Each number is 500 + 40 x the weight over its row's rms, rounded and kept within 0 to 999. Layers, rows and columns count from 0. Numbers have three digits each. The size before them is the row's rms in percent of the matrix's.

# v: layer 7 attention value, 128x128, rms 0.12, rows 91-127, columns 0-127
# o: layer 7 attention output (transposed), 128x128, rms 0.123, rows 91-127, columns 0-127
# up: layer 7 MLP up, 384x128, rms 0.126, rows 0-15, columns 0-127
# down: layer 7 MLP down (transposed), 384x128, rms 0.123, rows 0-14, columns 0-127
v91 079:528530478489494536512495499480548475525538559560531463552432534549467490455466455471582511489543514462492468533458490487456461549541550476427387494504478489498460526489504499378509495465460536494404496520495561483575545491513522504444516506468487455562504510508473463508506421422500543524451493454520531548526497445467542513476593470591528500480586471508511541505455543513545540484484
o91 076:486478548507440529438542446483495509448551538565435501468477526473482511491518521455482538494454468548531480555493546497477514476477465531497548484442559490487624493465522528459481463510474476500484501554472491476481505556468522551553498513502486557472567534448550483552439465525485431521483538560552494512548464635427406502542483535484445509557473409476504463555456472524510482484520
v92 091:434512523470510439546541560544482554564502528486463544540422424559480490514463587507475502524459524501516502530438450476483535492481527513596514541478525515393524496484506588515455462478535525520486562517527460526463527483555500471513439482481425523501551474528478487464533505472519498534527525482483507513456508522500450490473498565489512601446483357524474480519456420512501538458513
o92 094:507560528495472473491485488457528519456486438523472510491508476458536446505550513486494516502534532524495527545489532470506513507549498550446467455465481473512592461564461440544488573469476471536543527407486425472495452473513520559389540443516533510466487447495425497584493504564492544564498516442478558455500529484563475558542467557488528542579497485467465512502436600454473519490457
v93 101:477495481505442462566464542461451537530490466482484526503454424531528522521476562531495515536555513500470525517469440500576554490481462426567550488510511497479461516591457513529497518525456516506481510502453474594499490489472517500489472499466499591517546481473580460495442501591537480528524529422436461410410517570550432473498475496507510579485508538470507519439509418506488516518550
o93 078:524524497468605487496484518530562553446457600440417488436517489496488428524498495436512409461510494474487477448473516556486491495462536527499518528554459483519505492437477482533522568431557492507522500528500438476470463527532510479483490499489507397481460494596439563525572528503492520539509495574526528543472536395497557537475491521464481474521545511542437466541476554497509525498461
v94 084:547517431514472552524509534501525444450566483538498499494499504572500553593458528509536453486506563427454516462466493540472530504453439514429553491551629500486470503476488457370503484551437545487454469479511526458539529463503487502485426480489557518503486460508471440517455532504508469588447550485486524510494497457476482456462470496587487436488532532539536521483548485495521492445479
o94 084:551450457511492537491505467495503589459514603462478505490479501435495533543516453452523460468478369545471531487481503458467438479466495554497534490552475475562562491518541494499510474428466470490484485519478453491415466608478503610496497593503555550502533479503557504579523496499458523481432472482543473500501525499458487487496487534511456539461538478519435458554481475539517536520553
v95 089:449519559537477577468514468528503453471530516432519462513538587540557543492419533510481515538500508562496517391529429476525556467519491528493574490467530491381498539454539484523448458489527517539535536515512524482449477477541453475537425517512476518454450457493497503498456527473503450500552495516485493521542560534592481455484464468476463518501444403530493488506542457496442415529499
o95 088:545514443542507526500481495454522524432495532486420529465506475428455597522495486429476472461476487528441578520514440460506434451584523473413489496496462524575539515481497481510556499470484470500486514467501502552452503440474443495466578512511533505479456455607437515478556510573533573511496513469528574487531512468519499515513516522530510468484524567541486544520447503524551544528411
v96 101:444411488451545527512512504486452474496443511495486541535549560455531470549468497489533471484499505474551414492436513412437451518552440553443463439478490513480489506477454404593510531481473533508562546539511482578502504516530554522590565486493539444463504463464502504508507462485507449480465491540524529500498486536577481517552571477452507423531558487509489491479588509493484560489497
o96 107:513494515580546497436498516500498443514540510530483455538474448523497489474453449534554569510527607506512530570476621512462359465483534480502499479457495476458430558496435496486535453492498448481508470511562549493544460493498514523540552491421495518552472495494458536457526516505516527416552516548475507464481507440499491438459517505446523484518520496472523566442586519525513480500462
v97 097:435497498443510525461539454485499384501485502529518510501521478449460485491518494519584474496498521447519439410517491449438451517542440514458406515470506563395518549507527447472464509592395539504463538514515487519477522472546512527491495495490510488452509533523499501477481496482507500566524484503470551561561517500562530497501512543594466559560515461560489532452497579521494510483570
o97 097:477480502530531476526510484474555551439591578559467500499501472512462487459514510468492572539513492507468535549407520442500501454519543526519521512461538462515535482449472552424486461505421457533487498549562386536481467552504530435542486535465498558502504462535510537524513469537488537391535510514592467421489486492501488511584515503507447446424505471552484521443501523505502506494441
v98 088:486455490481506584521506541525445461474541463521493542470564461452544462579533485541417466507474471496509516442449489463471501521479476566470556510511550554560486495460463449569522459628547494524564470472508458541482492493514522478577468487542504511409485471469478548483486574509552495505515506565478516508492459516534506498501423514457507420492513597529517479486539567510443507428491
o98 098:541527473539436492515443531526530480551488557436499486529469440496465514497528446507568452494532525449487518493490440467484428518571530489523521516442445484437467465513489470548553516499478554459541490431528486510458471534505511603441489564451486567504492502563528481487527544495528547422486439497481519445484493427493538468530512462539559515435511541484469557384608494517510504530491
v99 094:516542485528509510611485505450488480537504487496558495507446418497530463496526435546539551495569530446559560457448533506477412562509528471511481434529504479562454492523454525477507470529448458490484511504472529504554515425553476495483548451448536497521478476451471478516489479438513577434509483494421476523572469507487530521411473594521534594508516507516533519476440503518467573472506
o99 076:473535571524447512501586415528589498446514586486427457457455538471431538479526527487498397487519496462479492482471436491514484480545502517535550539482541510458567489423446489554509513503526537481520541553493438497468505536463516502514475486523487498513508540515538487470478523543478462542439451621594549488502493511442513537569479471505419518427506475510443510499478514533507474527480
v100 091:483502527511514500403556474456552455496494493443524445501450428440484535495589527495604479495443523462541538533549469498455514559508435452457507518534527474502523519498580497405524524562467498529490537463469481455510473429522494558527549487480521514480445533487510458534501504463470438480613469519454492510590533481491507538456497574515479562516477479537519535468500563477510443442512
o100 088:490466533487502447544565467508542505476545537569497551503479491533464541492447492484483488576516428466482539458446495469505508442475504573558497567486552521626476502493521468445461450499508479538488468543516438505447550475470453366491506519528537493544468506511545472514542559501482471444471493462542474461536499513499565469533491483489385513392503484548481551491453495513534481541484
v101 089:509538414478545543413516420476504550466525488436541492476468517517474519469545462468469505531563487543476497484569483501637494461516471554473554465532497484491501484400473489506507508494478568574451467439549496538404484544551544459494468500506546490395465496536542481449523503539506522515554504465515514539432522546553508483520512504479557476547469477502491495517533499522477412549524
o101 101:502488494542515528500484545485544518603527489412497522505526521509543556523545485531506502455436491597435485506555474519521503444537556424506492493442440549499545517586501624503481453513520475497465430506518446492419470495474477494494509524479532514441496469491484488470537461584466460497550528485513475507599550542470546507519457479481570487474461511494505478464530478408525499488414
v102 091:563540522531499488570533496506528532489528552569441508485497558529466511461432457440541440474523524471418441480413511559545466444470536476483470490497515470473511525486463485514517472418484547484456478525512548484500596527519492501432496507465517469533515523519466488503531507515535574624432486519573504526493536474447502532529537482445484383495609460516488513534492493505555508521489
o102 073:466505483473503523503497486460392476516541441452611467516499517494595482494529501565480607517482545568570526553500563480499517524471518511473497455514478452475486503538514505499482469487476439506467512512472544474533486542501471556509495474494535516501555555412501544522437422451517465512485561428417457534509535557511410518443476523535559524565498495441534475477486458519455538480538
v103 093:452504514524471490581479522419545497497450538512476527507448436510491492497510486434568496499556518459472525414466461530658463480458485444568509508529567465512477543569463501511564493469428554476447479521491546463493540506488494490465491551464587501513539500499612442502460468548556550507493509455475486475417541515518498512544512420549492490477496520484461492463503503492503528528504
o103 107:509542555497556516475474501533472556488512524402536470410500521549537430544510540557494501483478496448458464454442553548473476469493555468501530483534537475510519504435424510490569522428495440560470504548470479479488461558532494531467474516481517528446518541533460563538506459444439523538470525577501450592482613493448472502509479537442533501539538504458488478509412518514513509450502
v104 097:544444494526484462535469517469487578494477472481472505480401480551506549473506476511439494549579512579473527485549497553600501438464509443547517535523435501507500448472481559495529544462556505554467494426467506548481478557422484502440521494469523503566509503527518482480498506548497475517567470490454480444380553542582504514492447523442512503498525473495471485470454446558493537572482
o104 106:457549516471559527539540521564533480538501545419512482420494456505518484520473543458551455424506520499494478465487456528501550464382555464534504493506477506488497494560511488547470590496568529520505526481534448482451543464508465492485446523504464423450483464563395526519517509547464483601476473578486476508511567484459537543416497515495535520547520541505505456571515474443481491466484
v105 097:433506496442578504560526539504483404455511440468508493545498552531540551486531425513480490565447538534474503445487511472402563489496522533484415595525415510505477495423530430488471541528510421512507489507526487474529484511501452490503521439532513461499449555502482549522494498415499516516537478502464541561497534457580545514479468472471527513466506438595508491481480571535503496508519
o105 086:527541526555390525527517525495533540520537552523436519460442466454447535453492532443500524474512449509497512501549443432526492469495511531499541489411536521463533482518495508490487506536486541488500520465510500553441590481460548564521494512456474636478512408553490485538534534589459537503451462541554491454525421551457415487506489509491468502480475509435513542496501458544502452496469
v106 081:483415482439491570518469450485512451532537517583467593482534537485485521457492511558527470524565463523503427546457519415508518425582562465516445477494473521488480519445451442573476488560438540520546463443568442486518464487507501478496536536527494509532509491484466553481505558480536463551500499451498554506475511469484487516502426502469472487446516476494530539528443433528545595449503
o106 093:505498477507495467510523517531417492567525491514441451535510411490531440513512447427484500477500522482513526589471509428459564499430472515487471528475513467408496504448514516473444540452552459511482591542457463516437492559461573526536518504424477506503535472535488487581463493484518562499558517471520593535561490457474462508538483483523491555589456500527478519500544470515500595505495
v107 094:490474478444508500477540530447496543484472493487529493479459543511487554552513544492451455473471508554419463516587410490470567496504441587512445525510469509527476471549472488484516559533508510490530516474515495558472480525428494493577450584541479504443495555543573415474525506531550416478531450480519571463426553477536542429488462414515497521522540536526472497484564504509452534502501
o107 079:452496480499475517495426596521485509527503446448520544501564489539531482453509513551582531506501471505511432448510561490470498504484515488510527480517491592528489511496522493457471493484496521540452456453509491488520481506538446502465547525398480591495530387518503523587536480525440518473486531455365438484476503549564458502474489537479562511495413532474571520498529544477519476453471
v108 084:519516512513556486449486464478464528502484494487515456438535466499528471496454524525405544474521457562544490484550553441482522517493495455469551436533557538564566446439495543607473506614525483520556499479500449514465477499563500476519468486534583470457500460488452496460545563523487440432547522530500520475536483515536493457486459567397533475532443561454490502490532446511471514495458
o108 091:486504542512404474551540492512484495543502381424485488516519498509488544543535417562563388496521556497462566489468432516540469552535473451484491498454436530495443525567504515532546504533531580493501543455534566479489491441483504539465545484475496480512458478445506456461492456519519507513511486484514559449514465490544549572567522434444502485443489556503515475462568521506515507527445
v109 097:462534499516492562540495494387507464510480493522517525470492527517524503527474485453542478487504534432512492464428480468410450541496464459509386449469517490547458578586431517505509515423471511468574479540514557495534565468496506517540551588494482510456544472475527487546494491463545555502436534486517541517476481484455536430515544566561490495433472588465500512482491548474476550493468
o109 101:517493524503557495471481504538548451454496537428451444496524510477466532509503481499458456489493434464506506451499597584442457511527475492540550514515581452486491513362446418439559498502453503495519531577518521528496491572512492495480483487446509484518474531446582556506526497498519519439469586536495498515520488475506432495471535481459538498547482476509468550450440551573522533460569
v110 088:437553472486486521485556458484526499556518479463520460467530593560481519535468526442546489494488530527482440522531509541499534463532485524502531449454563499466530549533497527480463460530431577455519558488571572515476524487557455459491449550517517498416521529522512446519482462570491455539447546428537578520495547516507490429530535382521491522503536461450499490505510461417495438502454
o110 081:504456480501567528465497526491534583446454484459435527527551540524477531503488477510491512479467461574432525502514564525497450515508510478503474497594474491557545502424509514507526473447473437488473505536472509483531465522545513382508567432493591472476476375505509547466556479471549515495540590427536507544504566433512531491487535530432511462491475478562481499486464504494522545493530
v111 089:541467436481486487508467507441538504452473511591520570515475487497472455520541435499504513432509507533515482496472571482582421522501507505458545365575586504590514456488475539521579486480517496512443464481448530454523518480497509506488526494430569474526520475459507425449495521488469548492456499491500470475504459493464481559485507558530513400523516582492519526508515471515537580472493
o111 095:510484524468538487487569446553454466539525573476537443514469488506540470557457505547560398427500497441485526453440494527457481501444499415508500517513530501459531525517476520510448479526494494519481488585499514473494468562474530550512535526578506505537545600458545466464496519399478453489511471603616479517511533459446558485471492513487502545469473489511445450525528476505495439501512
v112 095:487505496494492538463441498414522495556546513546507479473404512524508468508425514482525488503567484549462508483465444518606502499479480499539550495487545483550534511572447561503496455620435486480458494500526542479454532515535480461499372519548501490515533535530565447460467499531534454509551487458516513443405541531513490511504460411534422474523496528486464477494562514510514472504501
o112 103:489550497507502505486458541509510568519531443445498530406597525543482434508497525554514467472436527547459492504515484506454477458558518464464489476493490457533549467422490539495561536440511483573493492431446509434478449551525483510445543525474543525458514502550459565538484458450465510551523541544510471612465537542449528522532533543476517522461477547538488408479483509465510541414518
v113 082:431528512529538606435524505479447446511505448465502520458572520423510502484545484505484468538449458440512502507451487411489530497533471547484503538443471494468506563501518461551490509522480506475557500496466495495483446490441509533543524576518470562420467500485534500529545541531516541487452480544481534579546519538494531375532500501558456549476441466508491497454542549474418448428496
o113 075:492513452466576514521450570514570474487461502467470513579483461493519535485500520537480527562504509465459517484517521508506478496535509513512528556541538477502430497435487448462485469482474451541521484529548498553527505486517510373489509466458483446527420455566576524472541537526516535404536525435424504464490508422548528400505499482500538464436504545543514585446494496567508522519548
v114 107:468470471502507473594528567522506526488475474500517508548374448503498493545485485498455494516463481454481573528449450473529530596455545481569526564549507447545478532549471515507528508502502431507473532553428469507510464500487514474500534444536511516540479500501495567465485511472527594557535528503473448464467497506467518506463478543527564683453505448532479507478506502485501495480490
o114 080:543585511549430515491417490470539549500501507498475508454475494481434441469556567506490469516545522467512464446485458484519577471545516542478526496422495559485532500483518479540476558528516538525561469437468465482427512518483503605453477502517499546480513577483528462584537528566430483553441462517501536471468461531491399534549470516448466497514534470407503535546457508495489459503487
v115 085:600445484509440449522421517516550583470597519546506447490521442499453485508473542539539487478575514598506573537500518507623451523488508491566499481512496543570494459470523498443512425472506480536425508499561491506513490482494527516429453532492525519598523452512522433459440517504519487475538467481497486482494473486448469515443484454472463503514497563505492502521500448536516555509485
o115 087:461476431430509497525569467556479448467444525537567523494524558516556409586445563564551487441488556501517445492497499485466519528444482455494500495486496472502489437529558553491510502453520521521488509499457462463503491494504457491469474550499480412540505551512480485559468471424479442573450488504543452601497541505474575526496515550536501562510506482601508455563498492470515476537493
v116 105:466422512496508408454481518444529511529510510499492462498596492457495467427498564482528517508504440503463447524503436529583560498519472489561475548484411505558467475523530501525507506433534472518573502541520467531531480541496494493522514573538459538539503510469571554523472474512533443427510512474501484485472536486514480496511582371487437485457424597446506511528493499495468455516513
o116 119:568481485515482454466441561514474509512443524559452532421522516481479439503435497452478475496465482462565413489573530561506485510506442476522510537484527526514492499439510554452620500457538502484525520476488596508466504411463533458490472486486486500451550549531434496517542484487481526513461548532471487638512498522482552490491493477521526533630532514497515462483507528482544500473500
v117 097:546522417537473487538481529517506481474479489508479575469543498521516515491522483485513467483530504424434516477445533611603515460459486488511580477579584443518474468503459516499507487477475575467506452425513504525494518518465560494490492500443576518498496465478575486471521510584540574507483510497548435475424485513468442540525456469483506396482540550492537513504516469485587474486521
o117 096:522473531497573526494482523492407531596483506426573493506516523514575474549505463529493497498504494501505457465498509534489460493455523465510503493617474478482452514576466500578461476443541421489486464534470482505496445569504476540504462507502546524453545567513480531506471495426468521517497493474410439549498543437465563503429456462527566530471544539478447440522527477509448531541564
v118 094:524495526477486462432481404525539462457457546507481503530518554491476560456505521528557500494490482561475528509608446495596589460532495468525441532498466511438518444458560473398438536536431478487492540508470492572500437470433527508480528526471509540641497546532508550502482498492463464509502449493493493495546541472537472490480516465509463527498531456524470540500475525511569460503532
o118 085:460431456470487455529469512471419517515550424603553521494501495516604494507454525464489571536524531512580438504462524489508574476422490515453522514547471521535515496537549585440489496506553428570455487506517445498542541462549437421579466493473497519501498499489456484530441461466475501493500516454481470518493437553550483493481508518544461456498505531499574465558499439491493505514471
v119 073:550462456511459460577487503531524536496579527589510520437438454578482500566520503502449509495578519502516543492533512503568452471488565514530493482552513515528524481498432527392493458551485582516400467507484504407512539516540488470485406458489530468545515518534434484478457492509498462533538504506474472526460500479463506560453477533519471462483572538533499493528462468570549542490460
o119 072:451521495501414497500518440475446522519522483456601510464460536493532491531545526512511530479468508504462482510481429454449511459452512473497466450477526499496551448534506572539520555524475532496468513455475465436474447562540534614434479551520506554483594500468503490579427466454447463575459481527533479505482527550478477547540487559547503591548454450521499459530528503450463537489508
v120 090:527421463448469519447476496572508435524577473574525498467558546515494504542601525531557450484510476467518536537465506506482469505577520561446460544481450502510486473482483436422472474530512417521560468460523469465527440503500513487564484532539466524508466496519487519500487518465503427496511476524494516557496491465519530527468454378518437479466533549561542515554491584547520465441535
o120 092:523466436553408512471465519552453528510517602599484543513502450466476491516481468422467555487504485516542447546564438427445474437518472495521507484447566550505523438487551556511497455495512542518509537460492498532453533554483484506529488563477477579506561500510534443564483534482500505450496468481478483552506456555452523455521513475592472558501477446540476541487582459476513507479493
v121 096:448486532509558474601544587447492513527469533505487478488427416478487448476513498496518514432481475514514542513474467472478486534506501462564508438513482493546527532540505535584532534542495440490538501490437496520490483470530535521549601484490502471465494482432528512477552501493473515409549483509446546494513480487482532518475508557404544609481490430518493525479452441497501602421517
o121 095:446573612486448478513539453493479442526479410463544458527461459541505455475548513597543456580571554398524511501440560497473478539499492571514507519457550553481460515485485468499460535507525531543532535548511433476559509467522490476465532419457502532525459532502526469525499527495471521530481517537468500463463496488523446534554503482469473559494487515429507544450466523493503411515454
v122 108:448588532513453516405496428513532478468540514516482480512474442499479457494520444506549470524482528547536508491533511587462458463522529445484529587452541503418550483447555487468510471509523499552471549457502545486429526449518490518432511415481488531495495530509470522496483485424466526596546499535480523527528479498495515524497463563519508600551478430569504486506417495500513493517590
o122 107:498460466465492476556528450451516508510574491548585493549510500506506519501506523507429619505531505529554598539453511391509583518532536538534485529480495492509499471533509522496449472501453483545515479503498397550566540485478425411484459531569462493504477493485493481478456511511530504516543510403580485446519509562497509503489531504522491479446494475549496501487436432478473493440444
v123 091:568431480430548428471489473524478539541554500556498494494506492503483503518491512541432534511550479482490509621504514454508495513536508524553433495531436568528562466506473521478446506594493469523463426500508418541519454578542557483489421533541496478488526506500428529451531503533463408454556462463492480441419539500539495479478517449482515426468504523458500499531502533510467536505451
o123 088:472504526524493453514523520549528541516493478537439569471499451490478433512523476458559433466483523532467412517573442515511503450451477486474417487440505472475519442560528546477526535544534585444494559458537524426418454471499569519554538519470513440468527494527491488531521501507519485531484473589523548502502473506466555519545500512484510535547463448526503421475607495413510488476537
v124 077:528461453528482493514458479473527457533506482522491531477504608554553526478534492478560489505536495414464464507418521490582479429478527442480507451523527469524445462499379540570495454441453538507512455480511499468527564542510554468516471483483541500510465505528530490474517507515544494505475497464567466518415518488546495498530524446481465402471552583487541510543577534554549490524425
o124 073:563514540548494517438487504490409530550556550469473517446526487470495485530472431489458523457467504533547499532522479540439435418497513445476482465479496518476536519499497507561541479479540450486472508496464593489409485545489527627503479536471520545457559535449493529604451468500428495494488531539469499558571501539442467521474470470516549561562497496512505437506530496491472566471524
v125 085:466475524498544476437524477462509508502477455454524481466579510393514522509546545488565439531432517502461517534505568441471541492469370433399504506485474521530499495473551455528526470494524462473556490486506506463474511557414486511489576503495486494522480559469518519540501553557540468544588487465480518483486551505447490571474541509498422518499453604480495512461488537475468489509461
o125 098:538464524514470521531572503576500520537539520527476529527533484559453485487411481532501493494493482487561518469520468523479540526426452557580512530420535496511452547477548501452511503498488543474506472475472579546372503475494500471484444538471523522473531487461491519597557510516406463427459496463503454484514528462474563455424518476572449442463548530492495520450477504576493536483493
v126 104:532426469481451522549508518464490494536602521534485513431501507555507523480513497546498513512526501432463558483474431487495546501565553441571466499488461556534500520508463518436438516605473493510509477430476475579514432457558564512531418514500455560481489463473460513458481518517472414463565551525456502530453448519520471480484461457467480505477540493481509512523469507554459500390464
o126 081:474505476478541439498500555512567467448449507463493535508477464464519467525512471446511455535501473498503474506514482487429441456461507515505451561581537458505467406499522502537535533462523476492491567537520421461477512511516451406515514472449540423507496507609518513477525561442572557504514507486530499477472544401514512545521539486530502575514454498592486448484565496453523501570557
v127 084:561498506489482455486468462528519543444548537552462483489456460526501545456426489559531518531580548565468480570575487552568542487491475479499486525509486513539487448420529482411506493517480563547400505476498472531523470521459549488419438521498518504612531491526489473474467498527500451521547464473503499406436544499523467520452472468507467434549558516520482521524479439510570532498493
o127 087:450452494455507488552548483508501504517531456532523518438521520528548444526472513432589532480463532536530458516506480447504545511395499510495484531497414464529527490592528551477471541440552469503444504454507455485520455499475476516523499560467486463461557511536426506571466460503452444591515472516505462559543491565439552512472495552500470506526553506518533394599518464466506489517497
up0 092:522539573478509445474452485512541449507521496515535524545448455496482536540522503530501431500484551475549465533491450526542564441519490473536507517466514465495465471500457442431502616469446419536480574550485444501429486454497482515459514523506498531518529563517507502507504487421468473453430515490490498418504492476477497459520572536549526489463534500437461562584497465528562494565605
down0 085:484479463519489535524541499522523530482490496486472501520550556531460486474482498487471521442520515528453527549543500427493475514503498533475480514558459542449553466492478561582465427508598493437517447432493489472663526489543495491508460452526494567440509481576452489481449520547531543515564460528484471532491490532496528551457460450511514490532437503522507464428582553450495515439439
up1 098:435427514452567534442508543491570513560452495497422517562522547456470528470479487511547479457456423524503472495443487491437490519473466471516518408474508486479499523521520491519582461539497395466505521533510405516513474497533501512542465487490515490585518491401490464577494415529542498524516527505564514490544509550567476494473486469413491566565448480518471508468529503464472532497495
down1 086:510535491470411478476501414531459497412535499489592446501489542557528467472536481477495572514535496498462488526548578492565552507455501512499420525518469498490535483435433512491506468456565496496511522511472551477452489543569537550461464511499520497453541520595498510426483560457487505478493456525437495497484508498433554513509447542548537475486533476482507452574468455495609458562521
up2 107:543450474528490440518496511507511600448458450456459473521473516531481565530460462489534406459513526492559517582483547512525542473483497479541461519423469520451514487409525476512493459497548529503402529506549541482513478505522551509549505465471457553546521478512467494518401502554476567480452454528510496500453496557525548566495553428554496476482499526523487497497569461400491430517537
down2 101:442536575453449475457508523525459421495517453482514456509505469485531515553550548446515520514490480535468595505567464421492494502461542461492498472499517515558473488542469520460521541502494542492580473550423474536503509460408541475473496524603521535481549425488500444491560422473460514532450541484520511496472491456461579457536544494477497459509489414495574480525529448524562540505537
up3 098:555529427478433505477456532547516456439491501501458550526500467485512522535511478525531478491492479483447570468506450556540470498497433545475555485507501444430521486522590517493522459413470523485499446402516488470400541502555527488538528469485471455598547483502498542536469517482483592453537468494479510457443461525497533450500482548519567509475519536529547551563573516495508535577467
down3 090:482531591434548426531540494468509541513525476497540439480495480474470508435518554526513523547499515501471441508531556438490475549501550505561454459541485507540470491450443533533507512563476501550515507582467451445548505597517548622502454520506528488502498504506473465428504460455491447587533483506557467519463521503474497448500512489485493534505399516519498467517470527493522425392504
up4 095:508473527595496469434494498501503519468512462493499443537614515506517540465522476464494442502568496556463513438443490568596451501470506527515579479449527484462510443498467470458537555494456552489519481504514415451419490543527522526579545472558574533515508504464591503525519483473540555467510478490465515455428528496556518528491518490463560484505477498493460476585473482542483494561540
down4 098:485528425442526546505493502473558505457490538477483543485483473422449428497510431512512551512497562450538430524523486495401460523517459577474427495472521569521524534528546482527487453537467447459485481514502572520535493455589457478468466479420442451526529514539496503500513499510487407526516535506533455519599455509502518481506509573587430520500541463529512552445493530520460525489524
up5 084:491508508497481537507507509418513509438534512538516530484588501495486475523522503477548404504517534487549512446449495523420536500489522603502418561509428483544541510451518494541501640406513544493526491479501449505472495472474460531495483426453500520457527562423498516485483547450571503478527546443493508441496555487537526496482462557472448458493492516505453489519491561467449576510483
down5 090:473515428491554528485477446498468516567477487465546536464476477560513522447448483471520565472488520542491510494540476418514448455486473473414551406527505520489509562475549515519537485574449442576553498492502584533485502432486506487545515498522483561436459453506467509492527466576468464483525459520517470492504454539463558522501528483581534453581487431490535590529492488409502500475506
up6 087:583486520492485524496435487450539492457507518530519498508529569503511538505557499522513508590519501483449495541512540480491446523543510491479438465520453463537507446470421495476468452415564524539445546440423502511548425529502598512484488520491571475542440499516483500503515530519439509506519507503535513381430494552491498529481492530420517480408500503517504565498501590511528477584478
down6 094:478470511496486390538543484526516531495515542462526487517509492473422466481462536466469501425542443534477536464510466596456480533560479550582518558480501552521439496432499479514525475566445525475491475503565556527484576559515455527457493450511498507490506459440474494510421403525502472533538479548534413549522506483550508520529538477569467415539488511536522505517423464529489477543504
up7 092:499527475493464534428521469575490570495507548531498519490441518504551592548490491454479495513537456596463523428485492530470472449536514545490483451513512553531499474562487485481521498492399475482428481457430471525461469538460439507528517500488495441560552494492526482559437468479520437542503514504475475528511517523528544441493407507454489602452470477590553481546556477456523554497522
down7 089:430472548529524479525467531464489417487455486510514473532624458473459463468485464511556504501425468514564475517480550478499538465497424458491526512459492455508496530469535497527514483505639464510580553518512526476426504456487529561561483453511521540482465500427537537459530450426521605486499517513499576491505505535485468542481548529496486415532511504482441523460485505501472447518533
up8 094:486550453477505530452510460512496562530499474557517448491499506610511562527501509484502506537488516473531530538456553429469534544523457475513499569503526539508480551462407495455498471533508509481513499547424479482547534473485483494533563523501399536423528478549400511490516523481456505566485466521506505470470526444436553570531485489498464518491519519419461561524463552496541425422415
down8 098:489455507488537531583500445496492443492495423475498506473479565495532473496472510439565485466461462472413480414539538508477446496462571471448532495536465478506508461546468555477499435510517414514417454416530529517526522531542490556469458527527544473541525539504543553463489531556504509486438516546548488547539502501530477512488443553503479555487483512494539521541497592454419575490574
up9 081:522541483501455529496461500491485510530493542425493542477529475484467486467491507471437519475489563480570402479546512471494494452488482541543509514453559455467545491503481520545528456445534498506559409546438475541493497459496501484479487497528507525437509425562411620531440491442462561474479543484472511508452481502533562489424557554553512518560493487466499546607453507515522561487538
down9 088:468439492489504435519486506491501490524491488604526479492498502501480485553474507526502498492506429472424624526509437476472541536516512456491488440552477545512468554506588477448513525524464528511505528481576515497514465505503518569507504594475562493526527557448588427511580540524518462497519465491521456455502498499499454437513493469417491493436539542530451540420541471516461428550454
up10 101:501405579575418506426577440513584522499557475559425424537532477494545569532598530519492508550497481560495445532564548452507470527511462518598494465473531454522491507486477475548497546495481564426475501525479523492511502534480500507515536440464525507517510436452532479488440467463519528480469523547520482465473518505504452564470508490460504530427513472552465480476555500515459491512486
down10 094:454501464526528531538438510418515429520479465464507549447444530529437487433477480490458428501538484547531475517500487524527463529499561461523479537448476516532524549549463529589536483575478462493418535511519485434482525469460587504526505547534465476558558484514520543461511463525441488463491527486532532459443573534463486454504534451512501395529475578490559479526549583507496493451523
up11 072:477436531530500553534524564403537462544483513485539523474512503510461539488450544452466502502464482457478474487513486469452529521518533469566483552503494541501497521514422561493531539395475402438498486510530490530558510486454472533475445500473526537447493514518437560490509488487484507435485494587516474491433521516543517414416493501520511540463456503461521610544466601530470441518495
down11 080:566497519465438505505490445566495529527481515560516534485535521456504460502515460545520531475506517482515470477542502541545486580466489519513480389449490473436459477533583434542507511525509592506488537532445484480519437427503528513545529512440500518534518462477555444527493424488476493500523475474492490460509416511409467598619528488458520501500535503517538485492489448423532570500470
up12 115:473491507572493538468505474486507500482465548521493548514564536546476530514483538469464521424521467515508441510465478446517501428487466525518556478532542547460434464551525457609506560517475466414487493445469486455524517512433437569509577485447588470527449496509499544500493560525517465471503477486475452477540475487536496436537499513505506375496439509475524495511520444558485598545545
down12 108:531537549518475532492476483488438523553476500486467462448420506525560494593518471536450464568500514505481546501478519415557540498418534554586435483460488532528498488498478538486519492471511506514493540522488449506494524485460537487495498488541492551627521488481486454458530503468480478503549505506490544506515467475465550560410499507470478648455440532491527421514508524443497442457451
up13 105:460511521550489517512468465497509564502484560526488491380437525538449487444522473461524472524464532534570539500475594545581486448408543510515546462474476606488476480481593490463540464521444487423509533404497551524451513516511492504516453499497434525470512472519454493472485569432490509447558500495532448491476526509437504502476502533528562508465498519441544481522498504494562520491553
down13 095:481506472571553495527540486524535460506439462529526441606458437497542582562460503500476506438547438511480463443470493479505528543488440490520519571534463502532474569571490491554406490502499423488525538461537467478509557536561507569449590519508515564473574557458478471442523516514444512440486487516502552477468491517525493482440499511473482491467444460521507479539496538482495503483415
up14 101:440470516472574488488550567512509552541576480433400431510481520551443489488525471477476434467477450462491489485496541480519482521475518577490508511523494445505473533441457440499562518494541539499496505490543381531552438433528459521477497491557517555530539496460519529545488524544524562548503558546518484500497489546527558455529533470527520487447453536454581474591534471509505501451452
down14 103:529600508420496545458475474540599493493464469460525517543587527462563511471520552506523516507482517569541434536472486470475489485495513443474472529511518476511484472434558515471553474549503627448510522518533512507430604512498448549500465459476493483516459440496489480505467545459510467482510401489492530556453516536515433478493518485473537411529500464536436541490498518476520547470457
up15 100:508614439518515455498496524455465458538427476442438540522477520470537579544535449525494458512456501501507461560533506505425523517491469539514565521428426525494495495527493501478474504447499535501525544487499471493465483519502524536554528458576449493542466493435552556481499494557527533484526472488512480473451496558490560437507482417461423448361541490499448519510507508528547518567507